{"num_attention_heads": 5, "hidden_act": "squared_relu", "rope_fraction": 0.5, "qk_norm": true, "tie_word_embeddings": false, "learning_rate": 0.00934, "schedule": "wsd"}
Each number is 128 + 24 x the weight over its row's rms, rounded and kept within 0 to 255. Layers, rows and columns count from 0. The size above them is the row's rms in percent of the matrix's.

# layer 2 MLP up, 1280x640, rms 0.121, rows 534-576, columns 160-239
size [ 76  96 107  91  85 116 110 110 113  93  87 100 102  59 108  94  68 109  91  94  99 109 112 105  89 102  92 105  97  91 111 110 109 101 101 108  78 107 110 110 102 104  82]
[[128 167 146 149 163  85 122 167 134 169 165 104 141 134 125 113 108 157 150 142  78 148 129  67  91 166  97 155 150 119 100 162 130 169 134 152 133 141 146 108 144 157 118  89 112 150 110 138 162 168 112 136 132 168 154 119 136 128 126 123 125 182  74 140 115 114 141 106 131 152 141  96 112 140 114 100 158 159 112 115]
 [107 153 101 129 122 122 111 146 141 167 128 126 126 147 135 117  84 136 132 161 159 103 152 121  94 120 130 130 147 131 107 131 136 117  73 178 133 127 105 127 100 159 128 133  99 133 129 129 147 142 155 115 133 108 118 107 105 116 154 147 136 153 115 131 161 105 107 107 182 174 106 103 115 163  96 106 168  64  85 124]
 [138  98  95 123 112  92 164 111 164 144 126 140  97 120 169 109 142 132 114 133 138 122 135  85  82 120 133 139  82 163 145 122 121 112 113 143 119 109 107 126 102 104 114 126 125 124 113 127 150 141 154 116 189 144 112 161 130 137 106 138 120 146 129 133  72 153 111 113 115 120 107 151 126 156 126 144 102 139 130 139]
 [158 142 131 106 190 120 109 106 155 109 157 129 155 138 113 116 159 141 113 131 104 134 104 143 108 181 141  93 141 115  80 109 123 131 119 143  97  79 117 119  98 154  96 139 113 173 128 113  91 139 152 134 150 125 153 136 161 142 107 108 126 125  68 141 113 106 138 123 150 145 132 140 154 106 193 125 169 125 130 108]
 [122 187 137 178 153 148 107 128 137 149 158 129 108 125 126 115 102 126 101  83 142 181 167 108 123 109 157 108 143 137  96 106  96 113 113 113 122 161 114 162 164 139 100 117  67 104 128 133 121 162 152  94  87 144 133 129 129 111 137 140 149 130  91 137 108  97 160 128 127 125 137 148 138 137 122 109 149 111 170 180]
 [158 109 145 121 126 122  87 131 126 146  99 105 100 169  65 141 148 116  67 121 130 136 149  95  90 112 139 115 221 111 129 152 113 148 134 132 142 109 135 135 188 140 108 142 158  74 136 138 127 137 145 160  98 110 142 116 154  84 121 109 107  75  85 146 132  93 145 106 111  97 111 127 154 129 141 140 120 136 162 124]
 [110 118 107 158 134 126 139 138  94 134 113 134 167 113 106 116  91 129 122 117 134 137 108 147 125  74 133 105 150  80  75 124 159 175 169 120 108 126  91 140 105 116 124 143 112 117 165 151 109 112 136 103  86 162 102 135 129 127 101 142 140 144 116  88 126 175 173 135  94  77 120 180 108 151 113 153 119 120 115 132]
 [130 162 126  99 119 149 158 114 155 146 150 100 122  88 123 144 163 104 116 166 124 177  58  90 118 104 120 143 180 143 122 133  73 137 133 105 133 108 121 106 156 183 130 122 108 160  89 185 134 165 146 128  94 159 109 102  90 137 155 135 147 137 130 143 173 140 143 164 141 121 172  93 168 144 111 116 130 132 114 153]
 [159  82 144 171 159 108 156  94 100 116 144 120 138  94 115 146 116 153 172 141 142 171  95 140 109 140 153  95  98 111  77 104 108 113 102 140 158  91 102 160 106  94 137 145 103  97 148 109 161 148 115 125 141  76 124 147 150 125 168 129 108 135 126 178 123 181 141 119 156 138 154  72 146  97  77 131 105 136 156 157]
 [ 91 101 151 114 152 109 124 154 131 138 151 117 185 124  92 153 174 105 123  94 135 161 131 139 101 174 164 136 133 100 120 109  78 101 146 138 145 130  99 139 145 129  54 113 141 139 140  88 152  98 143 133 127  88 130 140 144 114 122 150 163 127 135 151 115 117 118 127 107 147 140 128 110  97 119 156 129 141 147 152]
 [120 160 121 120 121 165 113 132 149 116  89 116 172  84 148 148 145  88 147 148 123  96 151 120 120 139 134  83 146  97 148  79  90 101 139 134 145 148 129 132 154 130 100 121 131 138 144 123 134 157 145 150 150 119  90 120  80 114 139 138 120  70 123  97 115 108 118 111 121 124 114  91 147 195 114 126 148 132 125 102]
 [143  93  98 124 158 120  95 122 128 127  97 148  77 164 155 114 133 144  94 154 127 107 133 108  91 108 115  94 146 125 116 181 101 137 125 160 109 132 114 150 106 132 124 176  83 115 124 157 136 130 154 139 111 146 112 138 112 156 118 140 132 105 115 117 133 119 138 113 142 100 108  85 177 141 137 152 115  79 116 160]
 [123 145 145  81 127 118 126 149 153 160 110 141 143 157 117  82 119 131  96 137 127 175 103 114 161 152 160 152 130 137  93 130 101  99 125  72 119 116 113 105 138 104 105 116 136 111 133 136 101 150 101 160 109 127 124 138 116 133 137 147 112 130 114 103 145 113 103 119 131 189 148  89 124 128 115 122 144 109 148  99]
 [ 92 139 136 122 145  98 151  99 121 105 154 146 112 128 136 165 144 116 108 158 145 103 115 157  91 147 120 137 107 142 133 138 147 149 140  90 161 120 138 109 124 139 148 130 127 110 102 134 136 164 122 136  93 128  53 101 155 129  90 123 125 155 139 140 114 113 122 131 130 175 148 105 130 132 120 130  98 136 135 127]
 [132 160 124 128 148 108 163 138 129 142 113 122 103 112  94 159  75 114 120 117 134 164 103 163 114 123  88 121 122 107 133 172 121  99 137 108  96 160  98  97 132 105 141 163 122 149 140 128 142 122 126 124 105 104 138 137 124  89 176 140 152  92 149 127 144 153 129 116 131 112 132 128 156 158 154 157 109 146 117 109]
 [140 103 114  95 101 120 117 144 219 140 129 169 118 114  64  99 126 102 149 119 146 157 133 131 173 112 131 121 198 131 169  96 119 112 141  96 139 115 173 123  78 141 142 125 145 162 142 156 147 107 115 101 189 157 164 137 135 135 121 122 121  88 120  99 149 139 165  84 104  79 187  89 117 100 114 126 113  99 106 143]
 [111 176 107 109 133 143 131 169 138 155  83 139 123 157  99 171 129 111 121 139 103  92 115 100 103  93 127 148  89 133 147 108 118 111 103 115 144 146 101 132 126 145 170 137 127 126 159  99 138 130 120 151  82 137 167 135  98 153 131 110 131 201 141 111 132 131 119 129 121 157 156 143 171 136  83 113 105 135 142 153]
 [146 127 101 127 114 139 168 156 110 152 151 141 106 105 125 115 127 167 122 122 155 154  98 191 138 127 147 113 118 125 155 139  92 127 127 124 149 165 137 126 130  83 144 129 119 172 167 134 132 128 137 107 160 161 116 123 104 122 131 117 131  84 117 172  92 130 141 131 145 126 150 127 133 106 129 150 119  91 131 156]
 [153 103 133 123 121 123 164 131 137 167 123 136 148  98 138 142 119 128 110 109 100 148 180  74 147 160 131 115 176 151 121 160 112 117 128 165 131 143 144 107 162 123 103 146 106 128 134  70 102  90 102 126 167 162 110 135 135 143 167 155  96  95 113 130 130 128 112 148 165 140 122 130 139 191 155  88  99 140 141 133]
 [124 136  85 153 106 151 142 145 165 101  89 117  92  94 128 150 156 100  98 107 131 122 107 138 104 166 121 153 109 123 131 147  99 134 144 121 127 140 113  94 169 115 100 121 139 122 118 110 144 152 131 159 169  94 140 146 128 159 146 147 124 116 164 153 107 153 125 119 135 137 150  99 106 100 133  89 123 120 105 115]
 [119  94 160 148 125 154 152 112 123 113 205 128 103 119 121 114 145 107 145 112 124 148 104 106 106 108 125 150 145  95 132 141 112 105 148 113 124  82 102 144 146 127 101  91 116 105 110 109 147 132 109 148 109 129 104 109 179 158 118 132  89 133 139 151 141 147 113 147 142 147 108 135 134  65 148 107 143 122 131  73]
 [137  91 140 142 167 113 131 107 101 110 128 168 170 109 133 132 126  83 142  96 140 113 131 108 154 117 115  80  91 105 128 120 144 133 128 149 109 150 112 113 162 161  83 123 124 141 147 120 103 101 111 153 127 123  96 146 163 145 116 114 128 116 188 162 172 128 126 110 128 153 143 154 113 119 133 123 105 106 103 119]
 [138 124 120 158 168 127  98 139 137 105 104 101 118 137 132  88  96  77 155 134 155  82 115 106 154 159 120 105 124 146 155 122 162 130 136 137 124 129 111 127 117 102 142  91 124 148  81 113  49  81 131 126 104 133 127 129 104  92 111  89 129  95 121 114 175 141  97 113 134 128 147 143  90 128 152  73 134  94 104 110]
 [141 122 139 136 133 127 134 111 150 142 192 116 110 114 184 179 125 127 141 147 128 124 129 103 126 115  98 116 139  57 129  96 122 106 143 131 141 113 126 114 109 111 166 156 120 175 133 156 113 140 134 105 101 177 114  90 146 115 100 106 154 131 116 153 128 156  94 134 134 174  75 116 131  67 161 121 131 109 138 124]
 [169 122 114  84 149 147 166 135  98 117 121 131 152 158 153 158 155 142 104 134 126 132 168 107 111 150 136  80 125 137 144 102 106 138 165 191 164 117 125 156 124 147 113 138 109  95 154 108 103 101 118 117 157 113 113 108 112 103 129 117 165 122 101 105 126 163 150 140 144 109  96 114 129  90 124 145  93  95 143 136]
 [ 92 119 163 130 121 129 144 106 149 101 122 116 142 151 137 144 160 123 100 179  95 116 182 150 126 105 163 119 154 128 161 149 113 131  80 140 157 138 114 130  79  97 104  93 106 115 137 145 139 108  88 155  90 145 130 133 110  77 108 168 165 140 148 145 110 162 100 113 108 130 131 121 155 104 109 102 140 113 114 126]
 [120 149 169 157 136 103  96 113 125 143 158  90 130 120  70 114 152 156 101 133 124 167 143 163 108 150 142  76  87 136 129 117 112 144 134 121 119 156  98 121 118  76 122 133 106 138 115 194 138 109  85  83 103 141 156 108 133 141 134 156 127 137 137 169 136 145 103 190 100 111 124 126 120 135 145  70 129 114 114 128]
 [145 142 175 119 140 104 133 166 145  99 120 135 143 120 112  69 102 104  96 170 148 132 159 104 113 141 115 127 123 126 110 138 121 120 147 149 124  96  90  77 142 136  90 146 139 114 141 136 108  90 105 157 135 109 124 131 131 117 147 138 163 181 162 131 144 168 124  78 106 103 123 140 115  89 161 138 107 106 107 124]
 [150 130 130  98  89 117 126 130 107 106 132 163  98 132  98 129 162 147 169 101 151 145 168 116 213 124 120 127 132 153 108 132  99 133 159 138 140 122 130  96 123 104 132 134 143 113 114 150 100 113 174 139 127 130 150 131 124  89 124  62 116 128 122 145 162 120 102  87 129 144 128 121 123 132 132 138 108 141 142  94]
 [ 98 103 107 144 125 109 131 132 184 195 126 156 132 115 124 100 100  78 148 155 108 115 117 114 140 124 124 164 143 112 121 148  94 113 120 165 114 123 121 104 107 161  83 176 116 150 178 110 140 145 171 147 131 137 102 166 142  94 136 151 108 154 130  78 131 131 109 142 159 131 116 137 169 141 146 100 147 115 135 154]
 [138  81 122 119 109 129 157 137 138 105 149 151  86 174 132 101 117 134  82 113 100  96 134 121 103 151 144 111 139 110 131  92 104 178 147 131 112 131  92 107 114 125 100  92 108 130 140 155 134 176 134 128  89 127 121 130 116 133 134  96  93 117 104  89 141  66 115 156 169 132 127 118 136 157  77 124 156 118 141 132]
 [116 122 139 106  97 107 128 138 120 130 160 186 135  96 143 100 117 138 116 131 134  86 141 162 154  81 131 161 134 158  70  85 110 160 141 158 123  99 149 109 111  86 147 155 127 118 102 100 124 125 178 123 175 128 131  84 119 117 138 120 169 116 124 108 126 126 119 144 163 147 109 118  99 133 119  93 124 114 120 101]
 [151 111  91 153 133 130 134 124 148 123 132 140 157 116 119 142  97 148 183 142 170 154 124 136 144 132  79 128 136 118  92 173 138 130 127 141 149 193 131 146 139  90 134  87 177 133 138  88 105 142 161 108 135 137 123 140 111 100 141 115 134  78 126 137 133 114 160 102 144 132 141 178 129 150  96 145 128 122 150 104]
 [101 122 106 167  81  99 152 132 133  95 133  86 108 110 101 101 137 128 131 156 189 107 150 116  78 142 132 104  90 109 135  98 102 155 167 101 185 134 138 155 167 140  86 123  72 144 103 159 144 123 118 155  78 141 140 144 134 125 113 128 111 106 113 147 110 135 163 125 107 123 142 156  74 113 187 161  82 149  92 129]
 [113 144 143 162 158 123 138 113 108 150 140  96 110 115 149  82 151 169 108 110 134 113 174 148 143 134 132 119 107 151 143 139 128 119 130 133 121 114 111 115 139 125 121 123 107 108 138  99 105 149 123 132 132 164 137 167 140 141 115 160 191  99 155 168 153 128 151 117 142 162 118 122  84 152 131  88 130 158 150 159]
 [135 138  98 131 172 149 151 135 122  94 136 134 138 163 149 140 130 109 163 132 139 149 138  98 120 107 126 116 124 122 140 155 141 118 130 148 116 157 138  93 116 120  89  98 147 131 172 129 137  89 131 122 134 147 116 109 132 105 138 136  79 144 137 124 144  93 136 123 119 146  91 136 139 144  96 141 121 127 151 118]
 [121 148 116  85 154 149 114 131 111  90 102  99 161  84 142 118 148 141 124 133 143 151 139 152 136 145 143 137  85  90 162 110 148 124 194 112 124 118  93 128 120 159 100 114 113 134 145 160 158 122 166 139 134 143 131 117 145 119 125 120 131  98 102 128 145 108 158 138 123 139 115 117 165 109 112 137 143 115 134 125]
 [132 145 127 121 100  87 114 122 134 180  90  96 101 166 130  95 118 136  95 145 127  82 123 111 101 120 105 144 154 180 131  93 190 186 106 125 144 136 122 110 116  82 103 170 179 135 144 158 135 135 159 132 123 112 126  98 141 101 101  91 115 142 135 133 155 117 113 132 120 115  97 109 124 117 131 139 146 116 138 123]
 [164 147 156 101 101  98 136 160  88 138 154 118 123 156  98  86 105 122 144 123 155 110  84  86  91 136 145 110  99 117 150 105 162 120 110  62  94 132 138  85  81 120 134 106 159 149 152 148 158 115 109 183  89 116 103 134 131 153 172 157 142 119  94 116  92 115  86 124 206 105  97 149 129  98 134 143 164 121 139 105]
 [149 135 133 131 188 120  84 134 130 115 172 159 125 110 107 134 122 134 155 127 122 124  98 125 121 142 112 193 113 149 129 103 165  97 120 128 147 117 106 165 119 167 132 140 119 105 146 126  89 114 123 133  76 115 126 131 126 114 106  74 108 134 129 123 167  92 125 124 157 117 145 159  79  82 170 114 119 126 143 115]
 [107 150 112 166 115 132 138 122 128 114 124 111 150  88 163 147 139 150 189 122 101 123 119  69 151  97 148 140 108 146 192 106 151 136 185 110 113 133 119 167 143 141 126 115 116 122 113 143 152 143  97 130 143 132 142 174 154 109 131 124  96  45 131 192 139 124 108 144 135 120 109 107 143 172 130  90 160 146 203 154]
 [118 102 172 151 140 108 132 146 180 112 138 141  93 103  71 157 134 129 128 129  80 137 171 134 135  79 140 119 170 108 136 105 123 137 114 125 101 138 156  74 130 120 107 118 144 118  89  98 132 118 126 129 140 119  67 158 147 139 151 134 133 111 134 115  64 122 122 137 102 158  98 119 177 142 157  87 170 110 105 128]
 [124 126 114 134 104 140 110 129 117 168 126 125 118 160  54 137 142 141 109 151  96 116 108 139 127 102 134 163  87 119 129 107 153 146 104 123 111 119 107 181 149 122 111 106 140 112  99 134 108  96 121 136 141 176 115 113  74 124 101 113 139 101 179 133 125 122 116 128 120 168 137 136 145 140  63  97 116 148 166 141]]
# layer 2 MLP down (transposed), 1280x640, rms 0.0854, rows 534-575, columns 160-239
size [ 88 106  98  87  84 114  99 102 111  96  89 118 100  60 100  94  70 109  93  93 101 100 104 109  91 112  96 102  92 105 108 111 104 101  98 109  79  98  98 104 107 100]
[[147 142  98 134 113 167 104 111 186 125 150 104 162 128 111 114 106 131 117 125 142 112 129 133 179 135 137 111 110 160 140 134 118 141 116 129 155 101 123 140 103 155 119  65 110 127  98 133 125 112 148 120 105 103 173 165 137 157 138  79 100 134 117  82 162 141 129 128  82 122 112 145 135 136 151 119 135 161 134 140]
 [137 169 142 182  93  90 113 129 100 134 128 126 112 136 149 120 106 145 147  68 112 119  79 111 132 106 156 148 138 139 143 131 134  84 139 140 102 147 121 144 122 163 113 121 132 110 125 141 142 114 135 123 137  82 138 134 104 178 148 153 160 108 151 145 134 150 156 110 183 132 124 121 129  84 118 158 115 151  88  89]
 [192 105 168 133 179  98 129 148 128  95 137 118 160 129 140  99 129 129 115 121 122 115 144 131  94 118 112  99 131 144 155 135 154 107 105 128 137 116 142 118 112 134 134 125 161 108  92 153 153 132 156 125  97 180 199  91 125 140 139 132 115 120 181 139 136 135 134 143 139 146 142 135 113 153 112 127 116 128 114 125]
 [102 139 112 130 144  97 133 122 173  93 133 155 113 173 172 125 176 152 164 163 120 137 126 164 141 154 154 126 103 129  96 141 136 191 118 177 113 166 124 145 130 123  87 173 108  88 149 127 132 131 113  85 129 103 132 127 109 102 133 131  76 107 101 103 153 103 159 117 127 149 148 101  96  99 112 171 124 120 136  81]
 [ 68 102 158 108 112  99 150 139 139 104 131 130 124 123 105 122 109 124 106 134  82 130 107 124 143 108 127 112 113 132 103  73 124 139 132 119 166 113 101 150 128 135 145 148 132 139 127 110 125  92 129 101  77 117 124 119  84 119 113 107 112 118 123 128 108 156 134 149 138 111 156 163 158 135 152 154  90 153 130 118]
 [140 147 148 111 138 107 133 168 134 132 172 117 118 130 117 140 150  82 155 117 158 154 184 164 175 133 112 152 144 137  94 151 115 158 105 131 133  79 140 112 135 148 107 134 163 116 147 151 108 134 144 109 144 119 104 133 120 142 128  94 149  92 162 108 136 126 129 124 129 113  96 127 171 137 113 143 131  89 126 120]
 [136 100 110 117  89 127 146 142 139 176 132 144 135 123 155 172 146 134 130 147 111 132 164 119 123 147 128 112 110 120 116 131  80 105 128  90 128 124 119 131 178 121 155 132  99 153 134 147 117 125 149 151 124 155 126 102  87 142 110 113 167 114 116 124  77 159 130 112 133 121 143 161 119 122  78 166 118 138 100 146]
 [142 121 189 166 143 137 146 141 116 163 128 113 126 145 118 125  84 124 187 121 125 150 152 134 162 131 109 148 110 127 141 147 133 102  94 129 150  98  94  91  74 164 140 147  68  98 152 123  83 116 131 136 112  96 108 146 174 124 167 104 109 133 128  97 123  92 159 162 148  71 130  91 114 121 109 120 136 124 126 136]
 [ 89 115 149 107 110 150 155 151 127 129 129 115 135 134 153 144 100  79 130 124 160  83 125 117 137 101 109 135 135 156 144  96 102 102 136 120 127  93 109 109 121 113 132 176 128 111 162 152 136 136 133 120 167  96 116 159 118 185  84 126 145  75 122 106 163 109 112  90 117  84 137 110 176 118 130 110 148 148 110 146]
 [104 115 157 112 135 103 113  91  90  66 132 143 124 138 110 109  80 122 106 139  65 131 167 163 122 135 118 107 134 112 162  97 111 105  87 126 130 183 130 163 135 135 181 145 144 154 104 159  89 123 138 176 122  75  98 133 149 119 151 144 135 127 147 127 128 127 155 135 124 153 121 119 119 126 132 126 119 108 103  98]
 [147  60 161 106 103 104 184 130 176  91 164 149 119 116 135 146 122 138 114 128 109 125 105 110  90 129 122 132 146 143 136 148 134  90 147 129 119 152 118  91 142 135  97 143 137 130 125 119 137 127 134 130 127 123 147 160 122  93 133 102  89 140 156 114 119 142 122 166 102 158 118 137 126 115 135  89 106 113 111 122]
 [ 91 135 120 141 121 125  89 112 136 130 116 144 172 110 120 123 140 116 119  89 140 145  97 126 120 143 109 141 136 137 136 126 133  86 100 159 132 185 130 134  89  91  97  97 122 131 103 121  86 143 119 137 153 105 131 138 137 104 140 140 107  81 112 144 120 133  90 125 129 120 132 141 152 125 123 155 145 144 133 108]
 [113 115 196 179 147 117 134 125 151 103 127 138 158 154 134 121 115 117 164 121 119 135 115 142 144 155 148 130 134 161 150 146 140 139 142  90  98  77 117 134 119 180 131  91 113 119 133 177 118 172 147 147 151 120 121 115 145 188  85 131 142 120 133 155 164 119 117 166 157 113  91 155 118 149 112 115 182 110 178 130]
 [120 155 130 145  86 120 116 118 135 151 134 156 153 159 103 111 149 128 129 138 167 117 150  96 154 156 133 131 159 135 138 129  91 145  88 189  97 120  87 103 142 133 140 120 179 146 110 157 103 188 148 148 158 138 137 100 130 120 135 111 144  72 208 106 129 110 129 104 168 160 146 131  77  89 175 128 135 124 111 115]
 [ 87 152 137 112 140 101 122 139 129 132 120  96 138 163 123 108 135 118 100 142 121 136 143 150 114 178 111 129 167  85  93 129 103 105 156 146 107 121 132 139 115 133 153 102  84 111 120 122 172 138  87 137 101 128 161 123 110 112  98 146 121 164 129 122 100 165 139 147 165 138 113 111 105 157 119 134 146 143 140 152]
 [ 75 123 114 112  80 161 150 154 127 154 125 139  90 103 117 191 130 122 135 174 113 143  96  59  96 156 101 131 129  94 136 154 138 160 180 187 111 123  98 129 133 117 115 128 125 118 118 150 168 131  90 181 126  95 124 115 106 145 146 150 119 136 110 110 133 153 166 112 128  97 141 104 149 105 119 127 172 121 161  94]
 [135  75 104 128 136  49 179 117 119 108 136 125 114 112 136 122 164  94 133 125 142 108  92 144 145 121 129 135 146 121 121 113 170  91 133 155 161 139 153 160 100  82 109 125 148 106 166 145 144 141 144 120 137 116 149  94  96 137 156 129 136 173 158 128 121 147 150 128 145 124 176 116 150 124  78 146 120 140  96 118]
 [109  84 107 132 135  94 169 155  88 108 147 116 107 142 124 132 115 140 130  90 110 141 140 174 124 158 151 147 114 147 122 125 147 142 159 138  98 159 160 112 147 143 163 115 116 158 121 165 118 101 122 136 123 134 137 129 153  92 165  86 106 135 115 163 121 146 107 148  54  86 119 150 136 125 141 138 170 160 142 149]
 [139 120 135 124 139 119 129  71 122 164 116 168 134 162 151 121 109 116 162 126 124 117 178  78 106 130 107 155 151 157 139 129 122 131 115 119 113  70  78 102 123 151 121 139 144 132 113 135 154 141 116 158 147 106 115 139 145 157 166 128 151  82 124 124 111 159 115 132 125  70 123 167  86 128 161 113 115 113 116  98]
 [114 162 119 148 129 180 129 132 117 145 111 115 146 131 103  86 150 114 122 166 121  75 124 156 131 138 127 136 111 176 109 145 146 134 134 146 135 124 103 102 129 105 119 173 111 108 124 144 136 114 126 153 153 123 106 134 130 123 143 145 129 146 144 111 116 119 122 128 146 128 124 108  70 111 136 131 126 144 136  98]
 [137  93  96  77 110  99 127 106 172 131 146 124 131 154  99 152 153 123 107 142 121 145 109 108 157 102 130 115 121 100 166  82 137 123 101  89 101 153 133 137 146 106 171 162 145  98 132 124 123  97 113 130 112 125 158 107 139 142 133 101 103 147 101 173 113 109 139 135 125 144 113 139 150  99 156 121 140 108 100 156]
 [123  68 131 172 127 154 138 112 134 114 143 153 151 115 177 115 173 137 119 135 149 100 167 106 106 111 144 119 119 164 125 142 149 145 124 129 131  93 117 147 118 125 117  76 146 179 167 106 116 119 169 122 112 110 127 143 160 160  93 122 121  90 155 120  93 142  93 133 146 114 107  95  84  92 148 109 117 134 136 109]
 [100 137 113  99 141 122  86  96  72 149 135 101 130 167 134 138 148 133 172 165 153 145  67 119 128 141 129 137 119 169 135 159 129  58 148 109 156  76 151 138 104  76  88 113  99 116 143 149 122  99 133 151 137  98 145 119 125 143 140 110  89 119 112 146 121 106 128 123 126 141 132  95  67 135 134 112 113  84 149 131]
 [ 71 154 110 151 148 132 123 124 147  94 144 137 156 146 134 166  86  98 124  92  98 121 129 111 126 128 101 122 138  95 118 129 135 111  82 194 103 144  98 103 123 111 157 136 135 140 144  93 127 161 138 127 146 107 104 126 115 138 104 179 117  95 111 109 148 110 122 116 148 138 126  80 147 105 137 124 114 128 160 176]
 [151 118 165 182 137 150 120 114  41 104 126 133 161 142 108 134 148 128 148 112 162 125 148 130 123 127 121  97 134 131 139 111 138 126 115 151  96  90 125 165 124 120 134 113  96 152 166 118 141 122 132 104 128 134 134  92 139 105 120  74 118  66 102 139 116 125  99 158 153 110 135 107 102 142 118 146 129 101 116 131]
 [116 144 147 166 152 138 105 116 136 110 112 136 117 125 106 190 128 158 119 136 141 141 138 182 133 187  99 176 151 109  85 143 118 128 135 103 111 111 129 106 127 106 124 112 142 149 128 148 138 175 142 124 102  93 114 148 116 110 124 142 123 138 127 162 110 124 147 138 130 144 112 137 119 123 106 129 103 125 138 132]
 [116 144 145  94  93 128 151 142 133  95 161 116  87 107 131 116 136 102 135 167 102 125 184 109 117 158 109  77 151 118  71 135 175  94 130  99 110 143 104 139 141 154 127 141 130 103 121 131 114 128 138 169 157 150 171 129 143  93 119 106 107 143  98 149 102 136  92 157 103 104 149 162 120 152 137 133 126 140 131 135]
 [122 153 129 100 111 120 152  96 150 227 118 179  87 115 121 140 109  70 168 110 109 137 112 154 130 108  92 108 131 116 139 131 116 131  95 138 108  85 144 146 164 164 123 157 107 134 138  96 141 132 132  90 113 123 124 113 109 160  93  70 130 148 134 167 149 168 145  76 147 128 125  98 154 135 112 116 123 179 227 162]
 [134 140 147 114 126 140 158 141 101 115 119 136 129 171 137 103 144 124 146 156 145 119 112 123 156 121 136 174 142 200 133 161 142 133 141  95 170 108 149 148 108 100 130 134 160 116  55 127 153  86 128 120 127 142 130 144  89 142 110 122  86 109 139 106 109 142 147 138 143 155 127 148 101 132 130 128 132 129 132 111]
 [117 120 116 118 131 147 115 155 141 118 129 155  75 128 114 139  56 148 105 149 141  98 118  89 119 140 145 105  90 125 152 113 121 114 142 110 127  56  92 152 130 125 119 104 128 152 132 138 112 127 105 133  67 142 109 146 127 112  76 104 112 116 156 113  92 136 122 112 157 148 106 148 151 134 114  93 125 119 107 102]
 [116 112 149  92 129 131 171 130 109 125 121 158 143 147 169 110 127  94 112 130 130 144 184 151 130 147  82 106 144 116 126 172 160 142 123 114 115 120 136 142 106  59 104 166  97 156  85 145 156 118  99 118  95 113 142 119 138 155 149 100 126 109 110 120 136 132  63 114 122 166 137 120 151 104 166 155 148 124 114 109]
 [106 134 156 139  90  91 132 115 103 147 155 119  88 144 158 111 152 126 135 142 117  85 142  70 155 129 117 140 164 124 109 120 107 148 118  99 112 128 110 112 101 153 145 143 108 145 134 184 119  73 117 145 117 142 115 151 110 141 147 154 135 135 127 148 117 109 130 124 118 102 156 121  87 129 160 101 129 138 130 113]
 [150  83 178 158 161 118 114 111 123 119 143 139 160 157 149 129 126 149 166 124 128 115 125 147  76 130 136 130 163 145 119 135 129 127 113 149 141 161 139 150 181 147 112 134 129 128 140  96 156 140  95 103 152 100 104  77 133  95 131 124 152 123 125 114 136 112 125 112 168  63 145 148 113  97 157 126 143 142 113 157]
 [118 113 131  85  85 148 132  90 122 103 140 116 172 141 123 123 149 110 160 142 107 176 109 120 122 130 137  77 143  87 123 125  85 162 157 141 155 132 115 135 141 140  53 119 140 103 145 160 131 135 148 114 120 125 104 121 137 128 140 114 137 116  94 103 113 109 104 110 111 138 166 113  77 124 129 155 106 107 100 165]
 [130 135 130 108 154 131 137 133 116  99  92 140  82 124 115  67 123 124 122 117 107  92  97 147 139  95 124  91 110  87 144 153  86 137 141 118 123 114 126 105 105 131 122 130 167 105 110 110 139 104 136 115 128 168 124 140 127  96 161 134 188 119 159 131 129 120 138 125  94 115 118 131 121  93 152 133 130 134 103 115]
 [ 88 149 161 136 125 135  81  90 126 122  92 147  97 132  97 149 147 137 157 141 122 103 119 122  99 130 162 166  95 137 142 134 126 120 115 148 123 144  96 114 132 125 107 132 101 152 145 169 119 137 101 118  74 145 121 110  91 117  92 123 115 130 125 165 115 139 110 151 143 137 115 163  86 129 160 173 120 153 115 129]
 [133  97 137  93 117  93 145 144  92 118 141 117 146  91 111 106 134 133 146 130  64 151 141  88 170  88 154  98 163 143 116  97 125 142 145 224 114 145 135 138  76 141 126 156 157 118 117 157 133 117 126 154 111 155 113 143 153 144 156 166  97 129 147  99 157 127 177  77 115 131 112 111 122 103 138 109 120 129 132  89]
 [ 91 135 158 115 140 155 104 126 176 131 143 122 117 127 140 115 158 137 152 154 116 139 160 144 124 143 113 142 142 154 110  99  78 146 157 160 130 120  95 122 104 160 103 152 123 118 130 128  95 109 143 136 142 121  75 133 137 136 117 141 124 130 119 134  81 139 145 122 162 141 151 135 144 101 110 141  95 100 112 117]
 [179 148 102 107 127 116 125 184 102 143 133 116 149 145 136 150 110 106 131 126 120 167 167 112 132 149 132 142 119 132 121 127  86 121 115 134 136 151 131 113 121 118 144 150 144 142 118 123 137 177 132 176 150 134 140 119 138 114 137 113 137 171 100 145 146 123 163 124 139 145 134 126 137 134 128 136 183 141 115  95]
 [130 167 121 113 120 161  77  94 143 141 143 113 166 113 109 147  99 103 141  87 152 139 123 134 104 111 164 147 172 122 127 139 118 149 113 131 117  96 131 130 129 115 160 114 136  77  90 105 106 115 152 124 114 109 131 128 125 125 148 127  99 147 112 111 137 114 109 157 108 159  91 185 146 123 114  97 165  96 109 109]
 [140 101  93 124 125 138 141 129 180 152  66 110 156 120 135 109 114 165 129 137 106 125 129 144 150 121 114  99  72  83 135 107 109 141 147  93  74  78 175 119 165 137 145 137 110 158 125 146 123 138 153 144 133 131 164 133 133 136 112 127 108 110 124 164 113 123 159 136 116 179 118 112 121 172 110 150 147 114 132 148]
 [145 130 165 125 100 146 103 122 159 145 128 130 131 146 110 128 151 127 147  93  87 121 133  93  92 114  78  90 139 116 139 111 132 125 128 116 117 113 143 150 142 130 125 179 178 120 119 139 115 174 123 113 151 142 112  98 116 158 151 141 126 136 152 109 138 134 106 122  85 129 104 112 156 136 141 157 136 127 143 121]]